Weights of a small GPT-style language model, trained from scratch on English Wikipedia.
Size: 16 layers, width 256, vocabulary 2707, 13.2M parameters.
Architecture: no biases in attention or MLP, untied embeddings.
Training: a variant of Adam for these matrices, 407M tokens, 6205 steps.
Each number is 128 + 24 x the weight over the matrix's rms, rounded and kept within 0 to 255. Layers, rows and columns count from 0. Numbers have three digits each.

# layer 10 attention query, 192x256, rms 0.0855, rows 147-159, columns 128-255
124116125128121117156147133101108165061133139146141138161147128110126128168127123165130141126119148109135145097144098064135116116175099170132121087122119111117144155100158132142137156101123127120119138091143146126134127152139119128095089146130125138105159119088138117128127137111116129142121115118147140104136148116170095148163123123097100122145127105133166147128098102125141093100119
114110135156145102150115169167142120136128114105126107095169167149157139163126157094181133124130086116162148093135149135146170108142146095123132163136156123115157147141123125079158124160169164134125152109139112134145122113137123148107123152162137115131149146124141134152157132134138101114124101138066130132138148069178106125106172155101142152154136137153158137104141140144141119140131
127111138083131157091096123099098082163123136115171166110144094134096088121160113158161123100131182117152120156109149114132092148115116164134137065107128101118123097110151146156100120162130085087146102082122160097147164147113149119125125163110112101174139131131104144154102105126158197154135128150165105131129122132042142113128137135180112096117115112125119145134123132131139109129096
099144113132117087168128155137137121114149085123151080143141186126125105109124137118182137150138101104123134089169117110132152107118158104123129155111151177103133158169115135086192103122149144123098133140144126138126136112112132145142152123134128128121140142097149101145137155135141071112124116115073127138126133083143132132132124165101160134132138110122119147110165139147142155151128
127128126115115141140089131092141094194127112121150117161148093132101108101175100129163113126132193139135101126111129143107094133109119139144130070135137118141085088105108167120078130116107089080121098121123127127101158147108122146118133128118141078154128115136086143139137084138132191150172146121143111125106117166096158121126097140154148094134113167103118128125123137140127126170060
120121101095085129137157104135163102144161106141172099130157143134147123129159128120151159171161141102117138110137162167121127117126139100116109133139144186121167112197111113114194122099134146143118105161134114151137102173146106135129173157143116130123082134107150105097151175148089133104159082129131147142124165114132113152105124088094115184109147152130137169101170117079121159140102
084124167154111144145157114130108154101124141122131095175125105126148137106132112144066151102134117114101120133148143135150113100113118145120146106135122099169129124072106153143146146142090142091122110122128148187173152136130090117156138119111104104112095109130108137105109101155081199103126153143145135101133077159165140096097141106113103123117122152127126124176100138126157126116128
129160090119142119139107133179100151099107119111091116115101152146168126167137157154150132138152025128136146153156133118157174135169148089118149162149130142135130148149143083138165140132165151168126153158132108139144109097164129091126096077143137168113122146111161110125146122109135073134112122153114148127126136072142142155118182148125128169139129128164137124130135114124124144146174
109169109115126078067132176141139099151124100100075141141092167153135120162140135149171088134145104109137148149098143098135146118142123155133156143125132102115160130144152137111149112128137132219145090103144167155105140098148176157153133113133159152114158130104124113091134154155162084102086139098133111163149161099116128140113084135142091106145119140120131111136078180137111153117179
110100094104164142071119130192148145089085124105101121138100118111125102095165108151136166083123088148115106147148145113174147106178125083120130131133134154220149133157126159157180180121170104145105103207108237080089121106120186082100121104107145094107133055103160112162184124137135102173124171150118190175172091114113138133117148173121179205116108148091139154149158151145176140098163
166135123106114112145139126163136138098103110155095133112086128168151090150124066162141123113160159120123164163119123103090101077128136158145111159159111165103143126123116078094085166137077166170081183202097134163149130133090093119130149112096151130099134122139124120123154105106151127146145158134134133089105114145163140159128120163123115165103133129117162108109123142145140143133157
081076141140143150124165111124133110061069149149128102154219105129116132124139094152128150098174167110151135149103101196138107090174057153133160089108112162169147122088112102115146152144186119101087155113128118143074138119094095091194059182097124130100090147196172125175121154097089141092167144178093148112105055166179148127130134177091156123123118137108075107148140164154070150160108
152125152146136126133153100161151152146203106123156092108138099101145127168125121137109143125168113171103148146127098117181146164079159133077110107093128217059101141120116138174097125069138152107167095112124092118169114122100103112097115111119069142093096136150112154111139135148090132120127080162154092158101154141167168154173133100082112145078152116150124127097166147158126084161103
# layer 10 attention key, 192x256, rms 0.0834, rows 147-159, columns 128-255
108140158120132122115122133110121137121114135116131136128112113101112142125121140138111134111143154118110092146109102125130127126078115153120137106140126148147096132114140142133085140128159128142156116116158138160152152146120132125136142141118108139133132117158136133143126130135135103129150168128125116124128118111116174131125110125159116107132117115112120116115109124130114125142103
120137119149133165135124119145105116108140139143143120110172143117139118110115139104162124132126123128095137081141127142086142144190101099140130151140130107140148126131070123109162134160107111140114161145128143116125099147169127110063125145125141119143099118099147119112146112111150161122120134152112156135097145115113148091129150119134096137122161146154123125153160125124158157124147
112098116100111114100161158119125136172146128129104114149083155106109111141131137150149139105116111113134142161087126110151128118097125114101093102123115119124139146106125123128101135105115152154116146149108116113131131097112158102148106125133131140132135101094132131134138133155118118160138118112162157134121092159144139151133108135149147148135122087137138128123111136148117111130140
110100116169140143140110094135135140117120117114135099129162144116132143152131144134154125144138111143141139105117130128073143131217110106115151166140100124160133087128057116108152143161133113112112148153147144114141090127157109118091152159133136141143087097112142109079142134139158162117143131128081133145119126110133096125125140127109123144128142161171140114152163112134134115120127
123099140081131155116135128140100118155129108130107106163128118132136087127147132143141134125118139120143122165124118128170108121115141134108123120152152168121145136113121120153125127149106145142119128154117118120100140095094140116123134127136109144135109155118099153121119103145127106145124147117174154141094105144139117109117133176114132115127101115136140139138107140127134120134117
110147111117145122137103110105119124146138100116112102130074172101117126115173145166132146111142131098143134149121172109139150136078144122110133123139084125109138117129130127117124134114174128149097137127141140119143143123136126092142157121170134096103131108094138115119136141165146131119161109144178147136118160110128128152086095132164126107142149137131147112149119125086154098164078
130141139123159165122156099110116108115163144079172156104151081126143145111162105121137113140143131128089114138112140150132120129106160109116109073128156182108109116108127137130139147146150135123148137103130108128129109118116104090165111127103100121136121122123163141169122121107112116111117141153147110104086118100146147087104141111139079103119120123107140127160144141159113158143100
137158160129134095172114140109129142099120089155124140145101154109138170152129149124143119138141119151133138092132140097114154141149122140129136147117119108137124143150186143151126095097130122125146113114129112087168132159158141146108144137143141150133118118088137092111171137110146141153127134123107113131142142130091122158143137130143128136155149120110131111090141132107169135115134
156162138125084108150118168177137154106084131173133101152097108137138177137120119121131143163131168155163152132160095116104151104142123173114137125119131104126130155119161153126128097086113124126091128116087147102170175152108140159125174122197133146138128131073145150141177135113129174133110125142145117164137120112119150146133127109102132162153151117101117135167114103136154146133163
079121119099185102134125132120145106135117122098137182144088111128110161121168123142149143132132126178106124148163152147085119103175153095115117134113120111149141160120149137177168113147160110150133138124133118119144148119176106095114138148097169146151153102115130110119185079125132111114116151127147139159152134130112135164136170106144114149117129126129084153119176139135129129131131
103117131103135099174124166087169097114097127144092176125115124134162136133101161148096142119129156187204138119161097086097137121112127153149181169124092126118156127126166131115065137115114162102109121144116118137166130183113080159100119132146158106109149119121086171115145083097140165185147127104102137163133107121177125156124153187076086103136144107131125092100125120120166115102129
083123096171189191106162109101101108113153142094142077145133119131097120072155106109128163116143128100124099155101163171128125094105153090111105108172148193132149112112107135099124151172205181142098159114143032140114101124153121122141089134118112080102134161126129131175104118138152117113139180154119156063093086091146138139134148150101068122144115110152133146212150152124105123162100
129081147138135099093152015125118126149181141138130098084113140132156071138148114122080149136133131126098136123088153132156133143087150122114123119128118184092117124122062063159147122147087136146123108092162140148110097121099130087132104141115095110095165122187169118127089192124103083111143090163143140087131175133129127162148074142157095145064121094111158150143164158157087104133104
# layer 10 attention value, 192x256, rms 0.0936, rows 128-140, columns 128-255
122152127132127113124144125174117156127135143104141133145137104111118140135143100116118125113156060086112108141092098140145123140089113106133133110197127134119147154190116132116157148074196111109126112122084168160141150132123105112154144137111118126087093128120143140105132165129149135084127136125141136133111129118097104104135142088087115094129134142136061096214119119139113123140110
169093157142110172155096117122112170132117132130082147068129122133134099095145133140164124145128140128157149126142127122136127149146136146122120122141136131103120119112116111136109137093159124150122163120118151126152147175110111140105127125113102113103126102141143137184089103112083108095124111089131124104158144097172124120101146149109141145128103091101209157112144144144142148111157
147125105137128106122129149134158170142097116126112108233150145138126146125152107144126139106130113096142128137147174122140131136123141130111131100126149121110138156104147153127175087123152155166040116155121155118123139119115128122124165117166128136152158110091132148129121118146143178176128115115138144136123102121108112099145144139120132189186127118134130156149130106111097120175100
127119128101134145134101112104125147125117128109104110111149123135126137118096130070121143133103167144138108100130077115149149141115150137122145120105120127151102112076155124126183134167083103119092142156127155123137107115106129140112167116108171132063127108149145138174159091130115126144143165146134091117148101115138121116128149115151120136143104126137168124080127130132140117148130
123167095160129125084139137108167066142162142107147124164115140106125097154158106076120126125138079097089135111101051121153139160070110113159158104137129119124155136128117130144118099138106149129131094135158143122172131182147156122125132152119144119135090111135135126095158126124142122116180105141104110135128138136090132093115113104139111160120133124174026103151085111098137105165099
133209155150109123122118086153160158112151120150141128118123136118131136130115143148119158100083148134106135104104057103144138167078128154156135102139141159111113143116155122100128101095130121116124080127100138123127148098116133133114136130137096101122106096164113119173141139152110131125133159107129113108147134088155141081149171154149129152133120130120140141095135129086132125093122
104117103138137118129152137084103137153126132111134107103113113150120113133166085153161126112145115097125125127126124120130090102070142129134111078163139145119131115157103112117130100127166118098143115139163138139174137153114132138153139130138093102160118138082128120183116136143161162110165129108132088140136128183127064112101162144165108103191130147149081131146117105093108144174113
110101174125134154148136112119135157131143114118171122087141108122122121121082108159139108109118168096112123108144157103131134137134172131135145141141126142125123088152103102140125114134141133134127129113132145108175140105131127135133071128127106103131153115116134139156153147157103125088144152143186088135104136148160111122138161146157133114114129112108168161110159133123138146124118
141113158127130124153127166133107143126114121113100104141126114134111100138121146118161133138133149129131155139114184142136136138141083142130127122159134095144093140137106129115152145143122115172136087131142085147111100127120118108134129152163107113154158095096126111165122136117126137139108147126120130124122109144124111174175128146150135136150129150098167129094120115152125113112140
088161145087121148135116134131143138187149159115119157095078109109170095163119144102130119150097112141107128124120126147146134151130129122111110132125134092105166124178105153175150165109166096118153116131150143123145135173151076109108089123104112138124096118127156137078118122131123095114105104139145146143140105125123129146139126082145123166110114126144127146115142101132134132129139
151110097136159082112108134110121088093175137124104108172112153154134144129196107110105143120146107156160150118114138150104130112097121124120144112123125120133128140069143126110110132147142147154103130183198058096135106107139128108123134147143145119093152107137130138141086120120143153121216117129115128122120074125121132082064119175158106193158132098153135145149095126102110075137104
115159155111120132177131115119129147129176127103124122120086119141134138140138100137143164141118119156112148100092116123133145181141118144152167104149130114134087118098131116113168099116108100112083075107126163122127135131129133130110181074136115121109090082115143127126142134167113125109103128090115085133114097126144112127175155117157120181152118133099181138114165143108132130128125
112090120129146112127125131132145143169121121131153138129150104132138138140189100170140105101136083131127154103113133135126110163077121122129122079164142098139131116135156146125110086130152130128148116105157095124098132151125122132145122156146092114129144115076127117125100135133141145101150123118094118141166124184108094119096137137128124110183120130133088114138108142107104084143111
# layer 10 attention output (transposed), 192x256, rms 0.0938, rows 128-139, columns 128-255
157111148092103149142130117129171147108164150143118121117104113154142107121113146211110125100143182179153153106116117143124073135126115096117113121108164123113151099120119098136133100161055134124141132127138118139144130133124132106136092142115084136088132138126156140140147137111133111102144111174147088116117145122157121167151121166163096120130130104123092143113123139139135097156128
104177112162142115100085149123104110114162112135083156145137147138114119096135166142154115152079112126129136160139127111133139120129123164140115174141093104165159147106182123097171149142143136134114095125113144112159116094147146125141137126117130115146115123093168130128114133156094150142149142143130132096162130123078085135105147107117126124151060142126168143132105124137118122147152
172118077107116154087087109107122126124131102151112172098099132147089111138129132149149153136080151139147147153168105092115114109122163128152101135126106150127131131116088106094129171130143111174141157126131136134134106132138152129149099114107162121117137145128097157135104167152157098149099110133091124095175135178143108122157098112145071139093109124133128111098142121143151150095124
149122129117170062089097152148118095178143088119113116128096140160103114109119148113142121128129113153099134157127136116146154139145168158111088138164105132146128131106123104184134155087167101138122112150169121115120121143128167132135144126105156143187125100137085115107137146198144091145119161111145122148127134149115147116144115112112143141093119148163137123120125110127082105126173
152096119097104116135125089153178121151086161175167092153166075128110119122135133140123150099172156145149123126160133140098114117134091130119119112121155146094124112128098096139106137122138087115134106155127145152125128124114098110150119135116133154122133139147154135113159132090166142108151116170145076117133134124166116138170151112135133143134174150090096156118170090161107142150115
152144132094105091152115100171132097118178110117102154082118133126134117086134141141149138136146158101084068161152168150160142142101140109109114106144108113151139108132107120169132143090170097130122137139159133113102112095172147150152154111129093122137136117154099108117151106182163118152138095134137150157172131140103165125107152096155115120125070189109126131151136135111105131152159
116112156114133149114113093132168136144163081146099146149163101151101088119114128150137143122136136131135166117102126115113138140098084121153084110113128180084156108116136115101173135139086124111124129137143119085117094133128127125133091163123087139091124093109178083118146131110136080104119127140138112123155128136129145155161100169092122183100119115109119136122128129128118143167118
104156126149185096136103120145127102189188108150131143135119120120146093147136151125121121135130113143110162161111146113177162145116119156129103147082090134094120128096147156142126142111111128096135107129159142110096110112149173149095157146115141112125146115129131159143109143140125119148131161109163177122118125130119141123138120098086148111129114155133124093139101099101148091107167
144090129146165138120150161121137158108105143098106124141102156151133150142098132159117101150083125088147147105092163128147128127091142126147117136133123100108161105161158161111156088124126109142128139154142133102138125172135129133107121143103111125153121118094146119080098116100113086110113173110134097132117135097111130152139096114093078133132120049171176134116113133101159119133143
124093136132139136117155099124155109136109177113110093137139143146107124109087089112103111133130123128133123120120155149114110089141144160136151127113166104119161120127140073146124106114096154159141104135120177144124154090122137130092110150135178124143133111126195114141100146088113147094167176166139095126132157125157105123151144149145139127138146161111183131136137127117135143114157
120115096116104141115114108096124148121080106151111170129140126091113139154119151081182170124116103114147120137124097131123114129121098152144117130173122141143138157103092122119117172139170116168123151117079123144111118192141117100150125161109128148149127147108071111122122131119127149138083114119097079131144170138090099166140143127112118170134131142145142129086171107160112186163108
145164132135163081129076120175153135119148097104093124109102132141106139119133116153152112113128097082116094121136136142185151155070155149150116106113103129109183144126138094139135155081159101133105132130157165109094092113166168143135144153116127107124132097121126122107160142166174057134126179132155140148183154146147128133116123093127143150145095154127137110112103136135102139120163